config = dict(
    n_layer=14,
    d_model=128,
    n_head=2,
    n_kv_head=2,
    head_dim=64,
    d_mlp=320,
    vocab_size=16384,
    activation='geglu',
    norm='rmsnorm',
    norm_place='peri',
    norm_eps=1e-05,
    positions='rope',
    rope_base=10000.0,
    rope_fraction=1.0,
    qk_norm=False,
    attn_scale=0.125,
    bias='none',
    tie_embeddings=False,
    parallel_block=False,
    extras=['capped logits'],
    init='normal',
    init_std_qkv=0.0715,
    init_std_o=0.0135,
    init_std_up=0.0715,
    init_std_down=0.0135,
    optimizer='adamw',
    lr=0.00274,
    lr_mult_qkv=0.4,
    beta1=0.95,
    beta2=0.98,
    lr_head=0.0139,
    grad_clip=2.0,
    warmup_steps=263,
    schedule='wsd',
    decay_fraction=0.855,
    decay_shape='linear',
    final_lr_fraction=0.0,
    batch_tokens=32768,
    seq_len=256,
    doc_mask=False,
    train_tokens=188700000,
    steps=5759,
    dataset='wikipedia_en',
)
Each number is 500 + 50 x the weight over its row's rms, rounded and kept within 0 to 999. Layers, rows and columns count from 0. Numbers have three digits each. The size before them is the row's rms in percent of the matrix's.

# layer 5 MLP up, 320x128, rms 0.123, rows 264-280, columns 0-127
090:492443529531397560511478473483454442532474598520558455573423585452490524492612481497530469523491563487451548442449478405493640442579545543418598391419472502526603566439434488500508571443500477516511458548504480554495475543512500573575491495498447444535444490396463576523443475534556571518515523481497523461478448495532448480508480445463456481466482463480411586497477560580521491548516
090:549503483465505540530499449599472550449470465506541501500478597530440562479463428497501486418548472550502444594524432531441500500585516620417450596493463468493561414508576483509537471473473492455503511482579487573430467504421462474521527484513544498496563564520451531513494458536584508539353423554545528552431484443445446573452499463572447455530580477542405484559498486385550488436478
091:530410524490593543505609558448486527577489498539500493510532602492452556444497514542438507452469512510477555458533440490440484595645484455436503559509498388471485476471489449402553503481532496442392526486520524463476463471471522496641524515533462502520434427459514556480453465454414478364500467535480532477568485509455457553533443546499504465572412487551457508533429543550474558578437
102:548554551587578481483510454481418563544581537556522489512494537557513456618515590493547487529427478538496503437488461455571480460482461459424531498480458495506479538476565487505487478476435489447644609471501516453502497392513462440502485525403558522566488468533533385538432500465517465581458502367513609457491589531503528519543438549507463544488553463556521532477481525444430441595497
101:500516532542544486534531571519440473497486482506520472482543580516458590573448474452454497534433427560462402503458544456582538502445532504542631465478485561500515478434538473535436588479535428498491515451676490510459507494471522560485583488416409442520430559538567563569505459515532465516427561521468526521526452572537514552493460516526473449539566583568426569567520390488463461526458
098:520531516514507515508608565619414414526559520474453519534541476526519457532441520549452455535484532489477505572447612489523541603438567503574478458486574472441422527482496460599419514517498520649527521458523536427540448495543535527491509447521460461446442561551464430534468532487479443540463451440496533503594514534397532515379504537442468458470544496584511608442522507465502474507563
096:432495488451581468507399522394568448455451468469434506523507492416567471538544446481563472574518469444484512487516494476528467494530603514497436546499448430541487498457495595451511564537454602463567569542501455483553494631466483558562443509468478571479598557497512412526514620519511455486497554387594477471407430497448556434510517548505505549509563516466530481564469589474523496515484
098:529482559575538534483600566457447490529550574541458461557471517459520474452491463607520461468550557534497486412432603430485595573496506457439524497378506517443454473446511534473478469532474602529502514538546496518537471414539509455511463472527479487502396628462546601543508498433506520458497512422526426515487508521539534514454551492539560590568553546449398492484496496422633480483485
103:509556513534457613450529510567536399492450597533461470536590557504522463574524499504489474525585539543622532473457488396428521415511451479452545514534511531526493454486512388449460525583491501425461519485449500544486484488504465439481433527511586460540539559480584567504470535520585508393490507515428553502489485545395486369416471499508432487511519607483505561490553533459455561514539
093:509484453488456525605544539543493514501372518440530546502518491576591441499485482514540532556499474490595523444480500598557428430529474437510480473499460505559538475500534577515598545420494556513478541504495485544560517555370439537562520405466522502453539665535490552483415516584491459410468449466526495584460460442472534473563434558505562466459514565441483489579481453523505528497569
103:513467395467488612535481598506491409464477454405354523513512461539510572424562500526462540438463470503472435545497514437461442491482441488490521485422512421600443485518512545462467571486484529576465536523542474603540432537405436503540494496434568464537496517544521545551455472492463457423488508513501439550514389512493477525474579386481449511470534518475498493509507421500520559519646
089:538480475512542468543548480443471476405530413498579590489519486544478577509528537489472539462481599505508413450539429448571552412559516439449490532480526480601494548493480548540586479448601485524565560467446449532421539569522448499580537558529500389474473465562619393519543483450487447494457487502463503566542527488525445641482476420512500485484463409515484529547473465536548445556492
080:573506470476498427604573518481538508557492442520531495572509571465552520417541525463453464575435534486572457427461536512455487488501412493503530567637501507600527458537506466530507531528496499439508528511506475573486492487345510462483480447438557455494525556552521482522506492534523474524452471526443473609549496400564546473568537459424570394627511474512503405548538422531541445527450
099:556492495514437449435456437507489608535548491431541490522548456503501444505478565547519504578469547491500547475508525519442445571498499527468493458425520480474465519477498520422620517547502415506449366489497572513481572475443538516533535536513569508417462554524521533550498572560540447565493445470561540550422556451515548532429516533442490526521564380479388456490466490500624457393379
098:487522503528527529498571394515491512513500519529373439484528497466413493518538477530494519442571569461555483512526493393458477426385479409527531442596515502520509408510495411410485445473517521457401507503486433515606580557508510488454394513557443492472490497496563525491569473619443550518454494454468441496430552502498451382515561578514513539509498505454577465512533507551426496477590
095:507542399320507454500418504481517442553420550505574485520558529553491491521433517467539490522479550495484540500560572456573456462439475494462523508544563453525521542487616519521510501484528498577541502449560515489574523603406459506565523508438476485485536486507541465544470463454567420475534504535477545508491334569486497450574396430497441548484513446446547499583571598465519497525496
099:489490499454423441490455515539496556500454517555488497544481520501523580551453458377437530496580566458493443441513486468508588461503563472495380456582523515483524510560555351495507431439486458487504559471434483545491497598525522615473609502543459496483497460437460559545566514465470494478479445439504538509485570525485493454504545517478432465586420560502558552365471533509398533465414
# layer 5 MLP down (transposed), 320x128, rms 0.108, rows 264-280, columns 0-127
094:576506459509541441529637492482459432534535400487526441508503463517452528610544473501422468509441444467501512559511503513472627515407620432527447451563491523477452440503508503552454524555470447442478488470518519467442535461483464472506453530526505527507536497421594474486554497483471515463498535531496602582396487496329518482464541501434515477509402496565536396508505554474511479494396
096:532511502484522441493474487546482552494559486444496585419553496490430518485517543471435506513512483574548450547442557522502474506435493395467606528502578581446390532581456411464500427545440460464488507494478662491583458466552494478434559423454448416478618481568476484495497521384474442468619523466552508423491538484480497493484515441477499570528500500460496501468509543555499537601541
096:435504526467547459551533482496541489600523543515406554536481561534489432525516493473459493510528418483536488489568486487475506460501489416556517564399561448495461519526545492456429509522431519522533582544530537519433535557461373365514486496454529499441565620500576585499543505516500502388526558480469567459520472464486443624429426559582474545461534479534414543549490460471408425492511
099:659514400458476464455434514503482530508497441437521471461454515427499528534478411510397485431424511435374582501505500460483509591456521566514501534409532414490480516580511425486437522504518403465461481485490471513531447571414509556563523507532475480536545563501419471537385492507443492553497478500422429545550518494488428419444468470545502515585507429516465557521492458548418469492552
106:448381387478453508624599581524499566470530578532457449524440469513518477436538401521405538584520492482527554449560494546508490512458479512522393580500540478479587519534392490516565511500536573496562550526479519477433458474554575496513603534468471582490416557514462525510603513463492468479426470551509504472535488376458524513542535461462480509529500511435516509460478573547538453566492
092:368513485460472437432569465549522444476499354574496504496462478571531450533461474439500436496528444568547441357485518519541523538515381502553505462522498497449553535517582566495480491555461490536538442402568588525578520472429526456524517565469539538523603424481424511475592458497437419481489438444538532498480549487494527503512453550508501459434491487599556470494444459523495535560548
093:511414451453529461467537537506592478460558565518543470516459534498445487514523497536481494427519515521575607492501580442519619478495452513511476591502552549501459516486615424515473514545440504541524497515598551517429479505530454501453569551535523508485379482468518553530500499540507482460369525520632476468380570566462392478439550417544439479478505375497480450493443469476467538512517
096:503468416482539524531564533543527457515553600481535527564537474393437450507497497522463476458540535513531534531515557523457577502553478514580504510497525502556520592484626446511479549554521569543501431497539472539479479541492513437445547595624390535430432466491499598563556463512502502476487498522638506538407527534512404437428516512548484412493539430515466383456476449506472519551555
107:560452404502503476533477520524540541550563480496496420421504435426434539473541481540474418490589525500518520460498501352562553438446519502442506442505459494502522548540481398549471544431544519534361543426636530474551558471456505525460512503535450501554444560510465414542415473501529494515466469571403471480501544547519503466480524547401509467597515494495436441512457530581438579531543
092:654453569471433508537489485392492520496435496479502543484499542486568494516450435548487506468440515552432464513553504478610545515415496588491541504521401561491514456435508529513485493464545500548491580485451553512492525558537455587481463498675536495468496503430444445497490424477476581527498434578407462588457496473514639505535482528507573514471395541458538446545537516514499513462463
109:505410520459557501493602485484490486467489441544483487568516520501434540490630411514416457536489604589617436473481524441440561504519471429550481504498480516571553613543502463549558467489442588616483484469533498519478503517497444534507561569489487543554484573573485554516507379478464467450417515515565394487496509582439483464472575469488503535465468456471497543502386471481489428530479
097:554473541514483486525519482391530509514453480479489517523464508469559433459549457448554549467410626509385499550493437403534388468567484513418504520500612478533425555511436509566501485482495480514514541587550523511475441512514439485548500381513455486403471457528542463538491484505557485498638461509494449501400488576571466539598609455451522506502493431497521503446509477538417493576500
083:586511548522487579413520471453556540575524450514574540547546502480508459506559587504546516540530532482488481528507479428565542451451564537522537491413487469456473542337597523543554575581472505498468545586483533514438471473548474440516457559565554505520485560441458439505453461486423608402521479388539490497562492525480481395491517460581450526535403493566513458487513496492419525564544
101:513519445438505539444418407454554616434519505483473500478533412489486511529523551513504503541483427461575552530525442464607522517490488461540507458434496383432565497568572453597495482466600515470512373491528544535480579532468564507439355557518531467391485429446479489440491507452531475500542480466435514548540481498602492499491528532468554504451457428415513562483531458479532419485516
107:487500478555510598436509515533504451573476583553576537500536464406644438427464448473461474466533565492568447440479521372580538514515465505519489542399502513435530538383522499513500573501503538470478470484471448570530517454475428478538495572545501491547553408506558504446511433540396516559561512529476544483488486361509466485480450550506491511497490429444479590533412584529444539513478
094:505473529474421457476454546454546509508512517544479428566453585438417541552418543506422660513490439516465474547540452514459530457533439429477513460434520535497450566484457429544476539473467485451527522573554484483532486501435459504485558555438510554339469495516541467514466507531382494545517484547372515474529513536518527549415445455521523486388424445597473509592447469452487471479524
099:540521503588485525460507541525491405576529461486480476488474515555482475554405569502463456520475476460486508555440466553405538494423499471561424541575437406564494452454444524505480546420409519422554462546416497354542520480439573545540484435517552511482554552492512466501453491432449536490493555498592510490534494580492481461417487535457509399626498483489579543493483437484574525609532
# layer 5 MLP gate, 320x128, rms 0.118, rows 265-281, columns 0-127
096:523445534472465443421448417472501481442564396523532430585527500464482465527513535480503419583485406428564488467494526451508523435403529519484492481562559575521516594444479406565582583444472454587572473509501545479509507505563440498458493483569519579417469546425502509478523523469524565517554530390524540424551551602434528526396499572455543536484532532504540526483458476491513492407530
092:416482485474377535462628526465474526496525481539491509482525523504480500449476494486620485500537389443457480531465447566486522547533510544512484559483501580551397482557576419467484486594538461529435595474440577481504469527399512490511473490550506517485574515403479426547560482503507490445609479506452460434472489403526480508409453551455540506501417475380485495523596471548463489503588
105:482529578569390465502446502531425552514579537533471479594575524451504574570443438564407393452456483500484507553546492536546482453436589455540466522476399535524559534472493511487625466567478473484527569526482545555560516592477496560495495484595475474561471437477500549589524525562493612476525520499535475448515435503446487477471560467600518446553512499513510585430483460411503429508506
102:566611494526477595405528448444438497468510383521537485451512508545436534607549475420524391465434475498519515516566539452564459482540571497477537460507481500557430534492544545508604497502492490533544548447525483521483413489600464486442508491500504511476486555483524555475462515517564542332572462406491481569432512544449480472491449491492499577453547545571484483523473468471387444535591
098:459517532473487471515416545488490578570412538516520464499533509543547584534544443510470509493543504571483572523491564455425482477483520555481441558498405499557526462440517430400507458494591486450535495503393393541457483471521482489467515462491495516425534546506580593537551540568485568473528610470457587538494506462576482594555590438511481516553517464422450607512580408462543528409524
099:518465534445511628522474557531551476460465474497431426501520504469545562490573489590515391523530521552497465511487536478544465488542561499438451611433390421517493489443477482564555469635444629510467530443520509543478521576513456553508486431551538578485478601608537458494538482503531532571480457456515454491446489477445548440510512484532461523515588447451588520545479489519540600517579
096:427442584478509483569514538454528562536459496541452474572507508522507505553582483537497508539494542474406550431454505435524517503471472467459488505439373472546499445466397529538483453459498576494546615434491510503483472522474522373540484539473538478462460472540615476430586450526580554433486468450499417451435457444523567512536423563550464490468494579515573582542441474448572460387470
094:482475489504471390541439496488474556565500516591460538523510507390423432460533403561481443535481619466446527479446569394555566460531500569452517454566483547541543530508446482478470568510449465619517385502475592489394500563518567433487518568473551445479458498553482552461555481452457567457483444541457409543453501472552390556540549524463508518505479483534494485533534540542558484461474
099:500452571493371485506500624465525622514499400548486488574516484483493434521543453522505527472496530459484584594489540544513528500483567555600479355554458640566517519499439533425531619540535501453531544448509501458504449545517413515418441567526500479504502450532423445523524422527515549386555490488530506486533537479567581524495549505467520517466495509458512552480538428482474525516532
109:408482538514479538503511444483459493521515459509481569470624515527503520450503439551532522517495541401484532523507413455492508502523462413478476468559520509637451476437613451569534424496441566551535541467406588535445486582502509464571511448572440464565453537448494454550531513530509529539574539521537421564468487522483491568456449585575463369539483433551521526532368502486455477479471
090:476484442529551445551481497537580540495418547547456441558481509464505409473582477490548448658433540366470456515560549523551502550426525541473565459575411468503475466502562466587541537501518544546484466474479471460465502506487474470492504534482497437410556507516488453534473474499440435480520503490504396528452415436530530373582428551450515433462447500522465470541540588544485453568408
088:545560486532395550424489465586525484467615520490485390484478492437517466433507539558475488498493537496391458484459562503371481628576487452428488497486473445493475568450410468478544446544534520609431521481593557464485489520547477548521453506490482491460454562473523503477453519577595424540514478519501378508542549571539446550528427468519590527516539490468421497511526536452486487433445
106:486555517513448463559533521500426458589546398460423595550458474487519459480499395480572495560490542502491505445558447539489592587538418511490442523541491536513560470460467539414579527560528493546472514443448503525522489575538366498544429511574516599429483491511559516670530516464552536363500447480502413533496474472538479524473566480462510480550527444492522512473547462475467526569518
103:486504507522507497526455514593491449431536482557608498471662571439512468493505510560528483548426512472477493471534498541560528511505503557378504592394458509458569580455498569500565545494578469531490465440553591518439497541485434488491518552513540473507470473529456483645494473418568524497621500528491536470544430486539529516520401388465404493520469467508434492512453520442565467494474
102:439403510447510526537574571434502446514497482504420520531511611493453549476522440576428519466444526490403515504539555576445550514552463585471446554391469570494514479378475508645522510537537497592501464516525501550444423518471503519518470482472495564413502561577460499497562489531424497529491373395524562522498427490512488510452459410549441483506531429523528521530478461434541538514512
097:487489488476489493533545445526439496499357577597572462565497579467474564586512467471531481453485655466444449405549428538539565463514527549454515477462454411521510568493528508572542475499521516477580602400439532473535499562496470475442562585492552579508554492514452486501544470476525450484473462501493466469430434514440506507497483479563387578479572503490560487508547451411502545498411
101:426390519486454486534499510400491481496548457517453545676522496552498479486473490521570496567516486483502572518602453483442423454437533414458438527455518537601469500450469504427488544375465501474472518465558611414472511388520508538475487550454536600509528452532516431413509541477540516438514538508503557501523460570528523557422543508522416447472505471539558457487518450529475485556414